config = dict(
    n_layer=13,
    d_model=192,
    n_kv_head=4,
    vocab_size=3042,
    rope_fraction=0.5,
    bias='none',
    init='uniform',
    lr=0.00159,
    lr_mult_up=0.715,
    lr_head=0.00501,
    schedule='wsd',
    decay_shape='linear',
    seq_len=512,
    train_tokens=170000000,
)
Each number is 500 + 50 x the weight over its row's rms, rounded and kept within 0 to 999. Layers, rows and columns count from 0. Numbers have three digits each. The size before them is the row's rms in percent of the matrix's.

# up: layer 10 MLP up, 384x192, rms 0.0777, rows 41-80, columns 144-191
# down: layer 10 MLP down (transposed), 384x192, rms 0.101, rows 41-80, columns 144-191
# gate: layer 10 MLP gate, 384x192, rms 0.0759, rows 42-81, columns 144-191
up41 108:457498535491451566449527434564529494539503469608523454533514509457483527552461543498503477523513410512489416544509512490454505523550482592495449
down41 098:462434526599551509460490439519499597440429542515580551475619550625511463499513518506578544443589549563418554441551514548509505497527504538504478
gate42 100:481547543428566529423546444478498479457580502489531589549489411440477567454564466481515498463498542515520494411589418484498522435502507433484462
up42 100:492532476527404566442470548526510428513534496535599486467452499476540469491606514519530472449481588478468441599374448497474549541607490531496497
down42 100:557441471439536439473420606511380460511528497518567573431506572484531546533548563460469587489473509422523531482449492438555481497564538381513510
gate43 094:491574537530530463465430513573527454510478497603497422402492496520529402561575493521574531413482536478474569485456480523491518558504527585515456
up43 094:429538497535469539386518610443452591514537541373540595492514471489528513569446390576559426552553529423570564474426418430553504569446517495521494
down43 097:454447460488500463423735468502547464459535549537404541491463529565527448473541539459579442456460527567407515578553468543453514482467447613439475
gate44 100:435516508542484516482526485520556495441450445549531568510500535432557518452528546506448506558463489471491522604538539501479429565531469576476495
up44 096:520531488468423575415467512480560577566474485510604486479529438491466446513522477466459451410473528478537499475463558448638561482559483488492481
down44 096:530591465485515417560574479462396467436572560540489481517468502523491496510527476449526490520522541531465488429605468555468471544532526434495443
gate45 096:435542507549530463548559491566502563406524519521497470540448623511479476435554524469501564547484620540481438485540449498546492510492520593532523
up45 096:527497538409489415438474535444477521428440555502476557472582499445536524551461436547480541410535475466486527512494518508512504503438486489561580
down45 096:537565545477488461502566510626555438521525473479510508460564409483464553582447513504510477499505450411450393608474482418543597535511520402440447
gate46 105:573558457468492437466552458564440486509535491479538485462423580584479541634444458642525471494541420547562542529490495539465536472503432534494511
up46 104:492489632518456568432495463404453474435366455438464584547436478508471423527451536426520471554486498482470500589523561386515547572430515461486515
down46 101:548558521544508500492481469464488502476473441547556416564442481470452458543537605546461475575509460527451411588524532496472533597490579486504489
gate47 092:433509540452449429565502467509419544556381497416481523514591564582464481487439577453474472591516488581440459529553448552439548543510485530466544
up47 090:560483478538647486516539460457567429431507508522508450542467514451488521430469474539469548553563492469529424508501459431415475563592490498458605
down47 091:531433517435450526527605490467378511478488549497498522451552572537549577567495501549394555409579437554540495497524547575535518491466580549468483
gate48 101:514580530388559504569512404444525578482472424465478495539525563427466517477530410503427504507557591485508480457567498611490418549415489445558486
up48 100:411467574496547514389501504411528454396562443425430516437532530452526561478537497508520525480527529470483562449487493507527424604471606470434504
down48 101:499455479485607485545527452496571505488439403509468485528497518459508473498537436548453563550487528498543514471482492517471496524611448451489441
gate49 102:469395419450465484567463537497557536559558430410450520422445445448439538484475528549544493578523608408470503480498406476411438402535512571461526
up49 095:458447512505473457531459557540505459452534570494520522459493503589537508398512558446462366425537475524476478550507559461513468562501562486517410
down49 096:540571513492474477487419510509547452555456366487584510428370441430554479457483485526500517549458581507453499519553476541585440574441547432502539
gate50 101:449492495517525576500534542525493530492486533448582526654525523555485447607563475492614485522575588561559577449573489482561564484454499529508468
up50 107:491522571617575495496517468552534524501549529499501613503533515461514464498644517530602512496529461479517533440463540519494468489562376533447470
down50 104:579521513512496463526349451529580571500471510606493420531504478477494513573500446440578543433583476519562422500385492468515476564575439546367535
gate51 104:643522524540449540517529477504442558548504465505525464534621471527444528514515510485493453495504470544550603411494564562548544513495517475520468
up51 098:465505470500498500500508505510462473488463543503490511470463605484504415556535371478534479549500438478413493508400475544516592569515432520515416
down51 099:439493496538508503569435516470554476500594461572521485412533472421414489554531532541455495548426512491510488471473570469468466498505472534467483
gate52 097:445544476514550486542482485494474403554447572487494524489574508467491504512382435531450528526503521491515606541537466491519526554564415578590519
up52 093:561463456523540529508515475473510532482517480499434555570539444537489444519528430543514521419521460540456563533463451564492449451546477434467413
down52 093:519522516508409577493401551473497488478430383541501513512578528613428475539440524424548504484522508528429384535539528565460485520439569477526519
gate53 091:525587441584472532510479514497491520533510547498505434464581499479485421521464470424527587496468453543482524547545472448521512548461506615530492
up53 094:467549453406552418529498402458470546444520412520613591515489553478480439509549465450519538535495435458498519547516556506543510409530541519528525
down53 096:486450428424426528562583469479452519442592473492392382536565432563541500491465552530515480515447534500510454476479400464462485571461484522541479
gate54 093:418565438571496461452535512537503552514452479457496462504514509605570530537484570547571381551389495477504487532527501461494486594554420422535466
up54 092:492475476487537458493493509506449518444509561439477476495512529546499506419560580506467416423489487445382499540509423512482476421564535530488532
down54 093:472389521475529519428644526465453505504507550446479509573462539448455579490442474436449494559508525462425473555467477517511432479387478486507468
gate55 107:487528490546555494396559480449439440510588542418461579507508565458469487528447473538553415520420538541534565444502512491536410443508534472502436
up55 101:458486528485455498553455506539525511588475443484576591567473504497436480462547471545537473474504490463452414503523515517586491541588561523485500
down55 103:499423474547553587493538525351469489503550478465576547404505530482527533492492492452469472510513481442509536545418460441448371508503430520520513
gate56 102:476577545537447568486539471492439473483510416552466546561533554531497494471475466455567549427530499511564520540500484555542501397487565546412468
up56 097:541488440469439519460471417497567556545546470532456531468519512458511396506552464590508552528444504526486502484460458453519476438551584469448520
down56 098:477537459546465479442408530572463500518436442496445507482384452562462577465511533554594415554412570423497589557456472498455536580447524435573479
gate57 102:479543534543568530420592574538498493401486518466424517477398414466454529533485570497526442446488549560468452552620484509470481559508507465463529
up57 097:561484478517527513430486454459448426439411419538516492432528552484444411538523403523579503476561529463515535397462526445480548508519501524443560
down57 098:580607500510499444489536451572595375553487558538540410593479494541443501542589474455550579482495498511457488461486438553490511475620502529424516
gate58 098:509505517494539528477535497436418374507502468474515499520563510552416518464400485519573429455598594526441411470550550586543513484532556452525416
up58 099:487511562451549555479441486540472454563582405471509499485581479561523464521539471586503484513488627525550407502492504533447480406536465522537493
down58 101:527477439567460494425342491513491477455501457511417443467556452542471455484525435480514494473521549489543424596588536499523519491639460528450510
gate59 104:490560449434461455434575476519537483465463450541548466557465466533538436594522502530454535466517434475538497557583561493555465535529522568409457
up59 105:466518564434456483464517470346505521488561513540503527530462499465580527529571461449421554495432456462496519547416427546546535510551473576472536
down59 107:485510482509523535557222480532533601544434498478519542529456481501465560467435471496574448530404457556535483482535477540454508492528493473472515
gate60 103:539492474494461563535592524432456550516566423454505544561416593422535489491433523491540440523448488547538548530519512427423463511428513539498474
up60 100:533469526572519477511521469405459516475498522459524470448497501477562525437548435499470475454509507400481456408455440533490455445444421485452511
down60 101:537508451464587566596644436525435600468506581577396497493494570487464538490520410509502391477551508527509492514505508453463501501496461535445474
gate61 100:535467472429525493501573463464487455502514544505468501558575489481513486454437519527514556491542506506521517483552439519505544553546506503568463
up61 102:460525549598520576488523555505560499488439453467473552530549524557646466498524529530496463583513491522483514520542489446550524511531509488502485
down61 103:451549416623505550528400526580495489444566421486486556473496484494468505502413487491476493520401508488471506475464428422480502495482406476532393
gate62 104:518493445486528579476529475456504441531452478521441559492547568427452490470490452545599463528536523592363536407532456547529425528572520606475521
up62 103:412450559522464446581488509589560496438511475561527523498454607569566546525512508557469548583410541412533513505531638490516531478458454416491593
down62 104:562465484482533526507561523550465559585503465492462522684510510453499555439503473468556524559449434434429489479464421588499533505520508506485537
gate63 101:474516489434499482481512481535513518462569430428600450530466549428572529467377576537436527506513498607626580503517471402501506521520627450456480
up63 101:551532565510577481475537592490468425560417577598596563460559466489538453473443428522490539545509468514423568524431476462561499485459566538487481
down63 103:502555474532484483530668477459471473505507623507476570525441493503482490637500492481517482562462511566464442507483502554562461514451419455524503
gate64 104:495539458411412504445530445513583487551483508464514501501411450490465538589495420527532552467558524552484560527593451486523563537478543501503517
up64 101:481573491605502496574445462550451488477458523515503493564618551519493524481468556507492454522464470546548493522448559511519383486494491556543485
down64 100:487563484539531518482612539487482565517504462488531516558465514548484548417426459522445514493444499537476456447551482548587513460442503540544536
gate65 104:551463537501461526473550384521567522530497464598477502454502479429459527513461523547549505421437473560532438443509524478550459608528437477500484
up65 100:462484532547539423463508490613572521507525410498486458462497445560451550462571505513458550480451469402548526511483547482474473480467464495655396
down65 100:496539482447543509528638509562466400452430475466481540600491502471552519479552489553484486525500390467547480489525467464477542484531520378636405
gate66 096:513566476531467530485504508442511504424565568527523491509524586536522573529454461593547478562466519596495537412465451541445495416479610601545456
up66 098:533501596529557471502547516425447627432517438482572543456511552441447518498552620484525545546502514475441474504552504478534538600506420579534573
down66 097:545571455494510476472678536437475490453542477593500518553435474454515510507442420442549464595618557484503374424483553504482525594558524503528472
gate67 095:460424548457450584553504404498532482514508546425559617533497433447570497600511453482504411552492527467427482573540495495578494475530464499497530
up67 102:477479515521509513451544518531523553506526505445432493481462491473454544454476592420526576407514522428471438417582454470520499493446396564579437
down67 102:535480539430511596503404495427489546454561492498503534495479498548483487433476483525525488477511399576506452424547523431484547382463451473510496
gate68 098:491576564543504508443523418509542527566484530578567597457516510427512584479466483466605516416530417477446501502423553560569466565409560476521446
up68 099:555558537560525510505446518492454574422404478554524506522468475517589559427445422478536535426542471549574583495534554567571505469449483482482484
down68 098:476447463540539462541493490469482489542420502482537502576477476509487558505480497422456473497570498513556423536574507479497494520572458611414562
gate69 100:501477489461468532529507490533570546468521493546490500422504494500482533407516517482540514551482496513433657545535498498467502510497511534501459
up69 097:531566500539483496520513367490513574412521483568502466603477484434452435519535545562489625544523454584584503471503483509555511509525518490476496
down69 097:460522485487497517503468492496509508531519561534543467510444575536514428507474412510511425548433515513453470559434540491550591482478518584517479
gate70 098:551499545496413535512534467515530496571551499497460577424489540446533405563466446518473544471526458601540584565470524504502494413488560566584516
up70 101:495449444395421582461458462538528507514422507508478549464459480504514526440492494431548469539437498513513530532480609413534521445466410433591432
down70 103:458486524557450445421491560484560519427525531518554493461497492558519462491549592519462460552428468534492569439544425488515497560580519456481454
gate71 098:550437478466526546532526386598568512520537478482426504587493462461507485509415582583459519550524553429620495583452495462459465532495514548625439
up71 097:478535405448498555495460544488401570516480575460461583591487534538491541594517491479451525491482483469478426434529493481525508544419443562449545
down71 099:559511509482532468488468491448562512469522578488408451443556539422524569525444469442472467460582499479543493520548486438456515483523586441526587
gate72 093:480436439427448465507492515559499442541495426506408549452597653578492544420568623580443552536507520514464529496445522446540440543516531379421559
up72 092:516450414483525551534516502456525575426552595526532506606510502452535465470502536540562473496505492492451454456609496656463378534553482587515485
down72 095:572506532459559504490656529509502464503477451534454474473513534524475463647452508537478528654537459462492496504555521468529455495560496458493507
gate73 096:467506545556500504550493593500554495517547511517597452456559507493488498483470492511587525538493481491569504506394572429451522463510556488562586
up73 093:452525582470560467559573489433403455585555520459474515525510485513441546465562462488510481465551478492543512462501456419483527533427517485477436
down73 097:494478555526503518506603474542557539448497490542466526506497519527466487513565511482506544461508477594510492507465519410421551551521493522445499
gate74 098:465450493430466400530465457499558379511507417540495459499394471417534495439481525517527518550506451492484480527536510416430563450482456525475475
up74 102:429504449456556513432496459564481474488556534532511467476498537519558470636448475444483500475519441544460357567581566538427531445580522419469534
down74 099:511492515466550523507733494461459556551526497442538566455473564603527473446555456468470495484586517534497557482507490569585506519555464473521501
gate75 094:495538559600538535515450434542478515512548512562449608445541506491509550578437558574481352454391517422444603423509569391511479461558523499470486
up75 097:459588501492531460377499439549492494549507508494569507519505550410448487503329443410582424634473541457459506518555612552500499520514549417484515
down75 098:464454502543449540502365583487494519570525427425478503524516501498487339546540469484500504471479532427543586450457476485506529523510387447519402
gate76 104:542460483444462555484477453499499558569444457525468474588508514457447566523463496503617573506455499533454502487545462400538552481469530482468485
up76 101:600454514574482495458532437577498470575505606532414405450476449546483543448490439468490527531514465472544554495553555483523465505522535432593548
down76 100:592547457477508475531642517464467379457496446511526499546511493529558409500565453458475475448460451547555433466493518431533531557421481458439603
gate77 103:469470434490500536477546467429452511523515465447467499544350603529442452467424518555467454468454556544436509578511510444417373453472597439447519
up77 097:531452535520456418536587461421485527484447470489562509493388452486518540450577608490533456539547475470549486595478471486535577473492451536420477
down77 097:445526502519488545474573460522508504505491531479495555442514600516480532499435537540495568537476572415478476415546503514478394600439514536506580
gate78 102:462520412498528545486479524473642451556547508401516491569415507458486613546451522588431586593451556501497514546512499493463502458546534464511477
up78 102:564577542401455496564458432515629467481476430561489467488464450565518456465549462516481513523505503473595478436449497505522570517501454538555524
down78 100:420476576495467441473370519511561541567429475414557490509559549463552507411499483542559492417510359495476447429445518467491451500396515586451461
gate79 097:415531517512478561560470402515541449599550462541506497520458489495459451500453459495542521481457513482471496520552433500430502474481518482415552
up79 101:527630511480444578460570487481508526494412519536475630511631513482507469476561548473578517526606603553609509492468532515561568433428528463559501
down79 101:540546470549463464453656465478553509402565455537476611508563470454421500525514480549504497494538486542476570493531452474484527495462489454571548
gate80 099:543461492519552536518490450507436454480479482566592418550440435491538452527544544537490422376484539531549409502497516500524500506636493471422518
up80 094:422397492534490457534496433550550482482528425502452558412489531481557534501459503517529472487494507555486484459627465486419506423555528468547534
down80 100:571544517535523547463694518441439488523511463420571500477506471523416483487504530491494429466502464499469444589502540490493459512503503563443428
gate81 091:476397462505466632575481533505535476481531379494515558581500519530470604536547496617478492524389533503483520434447396566542543462475549512514518